config.yaml
num_hidden_layers: 21
hidden_size: 160
num_attention_heads: 5
num_key_value_heads: 5
head_dim: 32
intermediate_size: 640
vocab_size: 2048
hidden_act: "tanh_gelu"
norm: "rmsnorm"
norm_place: "pre"
norm_eps: 1e-05
positions: "rope"
rope_theta: 10000.0
rope_fraction: 1.0
qk_norm: false
attn_scale: 0.177
bias: "none"
tie_word_embeddings: false
parallel_block: true
init: "trunc"
init_std_qkv: 0.0375
init_std_o: 0.00578
init_std_up: 0.0375
init_std_down: 0.00289
optimizer: "adamw"
learning_rate: 0.00139
lr_mult_qkv: 0.7
beta1: 0.95
beta2: 0.95
lr_head: 0.0063
max_grad_norm: 0.5
warmup_steps: 218
schedule: "cos"
final_lr_fraction: 0.03
batch_tokens: [8192, 16384, 32768]
max_seq_len: 256
doc_mask: true
train_tokens: 254200000
max_steps: 16385
dataset: "wikipedia_en"
Each number is 500 + 25 x the weight over its row's rms, rounded and kept within 0 to 999. Layers, rows and columns count from 0. Numbers have three digits each. The size before them is the row's rms in percent of the matrix's.

# layer 16 MLP up, 640x160, rms 0.106, rows 451-471, columns 0-159
100:510488508493507488526499456499503470462526516522513489508498497508489473527501527530507500483559502522511498480463437508504513464532448573505560477524478465545484514534527543560476500502494478504513487490486470514478486485509527521545490480528484512504500511536515507520501483498485487475462514575469495520503485486499510472512490475549502497480505490535529486482499466495493529498481500520482471480490510509431477530459528510489490503569482526516483513528522516508471494525522479
098:530514486494458531481493507461512494439487470500531516513509515527513551499488487497487500480512557487510532515480486503500517520528456526500517465533442544539506464516468517512526494510474488490483468489503506508512498518471509508498513539522498496474500516521479540484493495500491494499477496545461494460531488534516487512506501551517541515488481513456535534517543502493477524510557491472477534531510464493498462544509549543496523460476512499464462493511517510525500432474521492
101:512482475517499515473505491450470526459484507496488514460499493470510496544515524497490479523469514451580481541475532494532504458518494478514541493470502490505532534518458454470522489502500553480498474533525502514512480498546513485512462502486505524487508457520476505513471485514542474499501462468505492524501481491523529534480508483490526478497474489506482545493477474498493506506505471462482479524483524545444533535534521487525515512506563528520521542525501525471474480488517498
093:524539410526490487527517488467498467468500449511511503554546472535472525533497521524522491474507498537521499469536531499518515479493489494486495485508469528479528534503494492519473493485515512497518507519502500485505494520505505458518485492501503507490543488512517491441446490497493491530477533569509541498457473517489482530519502486524501507515527479502510531515495525499491502513484454523476560501480425494495477515469513480470506497488515518517506502522496488525487498481419503
097:505458517502517490551512539523536509483520491481469530464509467516505525516495487562498507507489501504513490492537493509457527524504504504482510476557522484506520516503579480515462498514493512524498491484540550533472510437469493452502483475494542543517507496512515496472523515496534480488486467509513522466530484533495486534483485486479513493529517552488501477516509473510501491522485487529495486521517473470523490463579506554529498459471470488510494513504510462459495506493489523
112:455472467515514473508491519482484507494506462473483465468453474524481496557531484500471472523529492480545463511474452502532503494473518531504522495521517516528515511513537490473489496478496520508519522512520517507536511487529523488514454494530507535473519512511489534518535495492533483516544466494522494503527502513528514542509521501505506506474507495475507512486477507448502506541467508514500512496464539457579548523537489548538500495513487457521471520513459543524485498453522500
100:528502451573491537491516502537481481538479505518486510477485499487492489488519453508477482497518523484487471509509510511521537457479488503512493498514510502496488476535510502556528477533458519525517481480487520467494427504478523459521532498523524508508479505503546516495499509522477473473528532497466513493509455524513521527523528525523511488498463485502505492485526439526440500434519460492525498500507485469451557495486537494508494488481533499514508502504503497513505531469559504
096:482503491522500523537494507457505509465505530523481482472544514510497500545560533518481505478483474473520504481534530471548518489491515488506490482509528477488489491493545555499518500504481517514477510515490508520514461536470504540495480508518456482519514516545501540474477496469495473543472508504499502495473510476543519526530531491546542491548481524467497459518534518526509494488548482489512515514526485524534500499477488518515497512511561539548461511537486475491544501545479533
099:497490486516480478559535499535507523442521534557453524501547467497504490522488521487470511509528514521517502503513482515462548508504476482504549483460518511519512497519496528506476543495514484494503505473527555521518484495497503528476489514503548494470469497516490491454485511479512520482502508486519477488478522487507521520477523457496469547483512430546472506472510487500512499521521467505531523468503457503517516533482569484502544468509492538516501495499495520495492443503463473
098:471518528483490478455490469506491471536493474510510510485492493524510511517493461504471507488548505513524514488501489510524513510511498512466485494506533551510509535524503488521506520509497504558482489469505516473537508453499502487491491461493469574480507582501521532494468530489512492466548504526514516484505523502498485521509551522549509498501480496546472525501497517456538521496527506527479475496489510515494574516509510479533468511501491500514555536467550512467523473450510488
098:491484477507441467496486483526499508515489517493519515512498489477476557488532478545494477469543484472510539501505527473563515478522498485474476504466492512511471508484475544545489509493491563518508513498488533509492474520522512533494496516461491492480540490517482492478503520519547467494506467527475543528508482498530512500517513481488543500535516474471470510492520483460485491521518488521486527546468442558486452495502495521493479486496475505519489530517460484426507490512531462
100:513484450518491459527514488494503554515492503502516539548477488524483538519503474506469481465504535507499467500452482504535490513558501491495496476489512494506534489490511530555482491516512529480502483528468512498505492509527502514491492549457483494492511486541485528466504475466496440528501527526452495499483530471493513516507471503547498514488489504490477510517568458470447494466512494481511500517456531504496445487476515473473524507520484457480523511500498486486545477509560474
099:479481510495484506497498506507495544467483506500519550493486477495482480523533511490434462537501501460475537470496451520538514547527507479500477495540501498521516458464495545468459546511489515498510545522501535525512498484487479493508488551524514506496468498562506541492500485524518491503472493484520501506522489517524521524469476523503565516517448500526483532523537445521492488522540461500535506509486508443510491514522497501479540507506498487503492524545519525493512473462514519
105:465479436557534523515504484531510517519545496507525504460469497481511515541495511516483474490544514515509475477479459505501505477517530503537539476492481480504525512463513530534497515518492511499509483475496528514492514470495517470502475520526484533507497544540525549470505515538456512533466491519427490489507536495535513523567558513509511489458495476535478487485494489482494479517493500473508501470477532468476514498498496500530494519517510514500489508517533492506470477542558460
097:480483463543507492521526517517531482501523508500512475506543470528498492517457469501547488538501497481553493453501513480542522508472523539457476482530515467519497499509536523513489547517520493487478481527551479492532482499512501506500506485497511454480511526527524522520497497510487518505474497535465515472486506536500491487490511443528506520519501471503531527484539485501500516544487474511434538519528535447445465471511545492471505514502513510514513508492549463493528499506517554
102:496515507521501519493479496523495543468548492511514515484507483538479549477514472523510511467522506535486451528458474507481520468515491513480464506487520509496503568483492465476523492450477560505511501525519532486476493468547507481490510460517496453480501531496509498526501461537481486464508500532534522477497508510484521551521468523509540524483536527529475502530453514508508498525510486483481475515473499527513509498521513509488497457512573489526505509473478534482510459470531454
095:532497497482469454529504548543520492477484483517482473512486487520509459495520475517470516524510526483509449536511505509539582490519497507492454462487544528494507495469509511496500494509472472471494406509454491465512499506505514517480519495499479470494458510482507523485463496505489500504519535500526525505545492533557459532485491518524540502477486479482510501492504478521434513517523471511515519479482487540539507468479499519507506502488453469498514507505519535522498523524509471
105:497437522522514503514494488460506514471504459483475499483497499500509505512475423504524462446523508500517461536496493520504509460498468536484489452519516496483493540491477520502479507486478482532475496504527538513507488489508528521540505509478468476509485563492503481520460524495482487500514445490475469494515475502513507504485502528486537501488497510520477475482504494525482597532496501462528472546534526485536486520502566494483467501474517475508470500529495525497474505475466522
098:496506538483500495476454520535498523452497442499523524481474454537487517510497510525465470472513488515503515468545508525469510502472500521491465460510529519510490475501518490482461553462527492493464487508487502492499497463538491523505477478489503514495451540553501486473536503489514527538521473537487501505500527488559487542522494507458515503420502524507495459488504489519486490491509476525493487491482532504496489522500495444527474483490531474515540475465552506471526468504507509
103:509500515505460495553494507507516552508528533515520528484500489476472472498533498522472460495518478496473481458504477452506521470485525509483518467498487540498486536486509475526515524504476487545494540549436507486506493509468508453495487453449495508488515556521537534468527496457517538526488507490489491499491510493510511521518494499547486525518508460492509484497491503475474491485503500494496501513490509491513450501532452482551511479516498519523475475542445495484566530517536527
103:464524512556470502502480532483455509488506453504498477525487471523504504521482466505462469505513524504509484525522494525508493525487506545542510440542501509502495491541514535508507554493524526530514525518506480494523512488490511487484499492480516505524536547547538499468551518465490493466504475508451543489466524525500519527503488492488511504467503511519498482474501479500552476507461523532539493499432517483547498498508519501469502462553498525497522535521483493493534525472532463
# layer 16 MLP down (transposed), 640x160, rms 0.111, rows 451-470, columns 0-159
099:527522501523496536532483479522552536490510470552532533483508484455517527527496482492509507535522528506541505538486511530507474499445534506514544503485502504503532528522508466486491531481428531511498477502510497487464506538519516480542493481511497513494515497509491447520478477498489529496523533513496512540489479490498468526527479512468487511499516502506504509521508535508503470491501535510494453521574524454542489521467479473491516532455524535512481480520536471473539475541495497
091:498494512522505485531497500566467496544544508514478508497521490509502525462520530465507525515524473487461492474519466499509520453491460456538476511492499510493492476506537469476536508527504440492467500502499473496542490510486443505477532544553511493485492484485456483492485512493469481472468488476537448519488502504488469564522509512524504500496481513515502437495513487471532527488524501514484499500484498483561459500514495494554533481509523517497509543506459481504477507465495502
098:486496482481476477512512487507495496465513502556532469518520525526514522490488485491455466496511543524444524491513465486510470508552491493517482522507485469512513527536541477505512525494503490486499487496475522473491517483531515513471500545532504497485479508513546524528497496506506527535472489527458446470482501506529524480508522465528482515517519502513498487549516534550534530440484534540518510515466530505498488529540544511558483478507504493530529482538488507490531554471479537
090:501506529515489504538482478519571521501489521467540504496468529471518463480503504479536479476472512505467501492475474491500521506439504544529483525561489530543491447515489507545506508472492533485492492528500497500464484502535472483500543496492505520470453497525452493490520524508491528449499490530518488500509481466519530497490522513508503530463520480521524502525511489516500529520544557502511513512498554517444501498492488531477510462489445524479544472474509502512526531493511502
096:482500467493480472528518507519466507503492515513482476534507486525447514500539516509533485483458517519501509491496523484486494508504495540556488517483451456486476527504450488531479494484510514560451507485476455546481516479478501497496507490534491459502511519478508456502484491455461509495486475521518506464496479473452478487530481512491472475495491480523536486487504495518488513532502501540469464517543485484533510501490550493487462514477521525492448518430529442491499458488483501
114:473519529519513463470495508492464508471527526521470489519485547468534520491492511484496511502491461466492492480510508496541525558485542505534497502532504484544488479452492497488489467527520510481492505445500481487504512513553456518522504512509531509503506485520529503512472442474511440539529517511510464455467490499452503499523487509482524510524500496486489501492500496489540541534508482443511505476497529492513519550446501478522548546472499504454518513456487491493506480465508524
097:549512488494514476505483495451539495508504492477495484516515484544509484508498525504502527475495513469514536463528492493523482556498536491486517494514491467497485498494456531518483526482505548521476506497521457461516476497538493496490518481486494513485459525511484491527492508508505485493517481522497490570501514503481463496512461462508489509487507535444477493444495477479528505484470514486510500514458491510525449460508527541496517520494428558497462533469489465487462518527435481
097:524502498496512514505496560512493491542481484461496476525521473537536498515507498494541487471506539545481512527507517490521510479536491526500497483499557487487564464535504521525473455461503462498505529521505465459497527477474477494530506528466499536454484479505511485514490510501522487475532503451544521462501508482462509504540487473497524488521526454496512527477467458493505476501508487500509487541464561461476495502533500486485524476496500475469519508491531499487473486542453470
093:530515502524493467506523484533501519491455517492552479529523497480490497479461497421526504523492482452454500486498513517511483487508501531489504574526485510531451493488543519468512473469464550501495468526502483438490486482505556499497513455509496527503512547492474558504483502504448492496494543495452509482466489485501499479517450469499455514533503511500498492543522482480475517534503507503480499518509497491468499500510498512484497532524504472506514501517513518561512499507521519
094:476468468467505522527489530488479490508520473482459517491473514504471517467503535498521454492528511508509460498500556502481488520481535493490472479512491473512496491488490516437499504500534485460549499534480514484514416505510502454517523522489517499533544497509514483504481533551472504518489506507474520525497434451485457449466509489488532496498474479465455460496457492486534491494526531533525462488484523513508519514504504483478496515450506466511473503500489494491486506488461516
092:518465514512487473446510500515483546523493498480495516472509538450537522527514484502512502485507482485513481521493514483446488505502489479550507521530453509465460527523483486480479519491495521475526504482547510519541482483510446475524479471443475502488540488534536483527498450523469472541504507514497478524481442537474511521496487514516467515476494505470498485521487522533554523459485526505538508479501530512465507497531500509482500498541567492532489513492531502479524482499469511
104:506528516520481492524484501450508499507495477456529455536494482525489551517532443457488484490451496491526494508513489492549503505492476463516485507523554519484497499517484474511492476474536534515509528454484539501504479455494567502492504489524501518495488476508558492470495533497460502499523467489529499529490495490481477507457508494536557521517481461479509565502512483488467503487519485492474495513494515483465464522492502522513486573453510484533486480512465520490506496475487503
098:507539507514452494499466492542534479500511504525521503542516438486516472514457478437545459529487491521477475495476458483480522465512483520475514483512518497514516501513523506530482492468503495509534515501533520520494527493528542473548550494470530517497501504452514466500496546462497482473492497491484489505501525482458508513499483491552474496513509446497506523510516544559511525499493519490465497484530514520515482498500498481490514465504542532445486514461471506528468536517524521
109:497526506447530527507492468480452473510477518448540483497501518468486494550509517510496507522531468513567455505511493513498515499499487484580517505497505548525562512482525492525505520466520514502469491472545501492514492504551513470514518445509535513515504528509503513499519511492523490509520474495517487526531453463438525545453478513509505519467482517511489454463511494518508468511484522480518477517498510489509509523498501469519487509478475509442494511499475549495487510488489521
089:477513541472489497496501499505446520544465453481474564462543468471505494505501490467470491498508531523489491477463491511488497535479496530479513527510512482500513522481516547476523446482499529463534530492511485516509479518508467487537536494536495502557493477527492512502502520472506492569495492496548553512504478464512517570473506523493487499487489503491499527485498527511466490485524488504524491496507489510535522523518524457484553499487496506476463423508495495510533481511489507
101:495502485498509496502490502446510508522505471499506477495526512490498509552463486513502453556457517530543522465511502496522460515533494500509452482534466540463521508495494481493507447517508498468480536474472480524477535510471517549502521507475516504460488466463515442523491527460516512531495471499506518469482500508492509502507509463481500519515483489493586504482515494468512519461474528461500463448552511495512508546500512534483523479499499476499514477490512498488452529530497491
093:497473469485517498454462529506499511470504469480493557454522532504542480507505509509510455493481486508533479498526468504499496453485529522442512504523484509483543470488519544504519511478488466533529500536504512548488525513512488486498515470483507498498499500548495495469479529502495492521488465517496477551489492547530511505472592543492507517526523463490494500520523545532496501479488554525486490526473513437503507485473473485513525498501503492496505553523535498493520482500513467
109:544518507494485469468500527478492514466524508477465526510451481460537542567500492479505490540538476456492493489530469491515464527522522471464497519489505485522496504537475544464491491488497491492527488542515501460465496506517524512440454492516481518517542536459475519458474486517486505544491484524523535506475521520500479508496494526477535489489504504479528519496465522497503470465530519484517465475538502515507503483482467461469497479531531487529478472483537446514505517503501480
097:585471519517497527549496492495510556456540523468474488515499558514486496460476501490507494480507493517485511504481516504534509557536492508478479482460485463534492508487519469484453494521487487494493473477501468514488481456466471530445498498494519505536485512528521487514474491474520476459439482479503492456457503516482456535502495521507507517478524539511529521498457507505476533521470520471518536537497465512537508485504507465503471506495496498498516503523485473510492514505463477
103:490427494481513494476484487499514481501509445448482509524504495510481502529502533503522499510480545517503524533472479508474540518477471429526498528514479494536523457506487504489526458519437520476517494496473488530504530489505480480513496528528497542457532525516530517519474489510519518485471457516528513485466440500457525535475516486467499512517539489528552500497490532462475493526521563500498502507508469492510535497521510482479485499498469499491460520518495530534507502529493514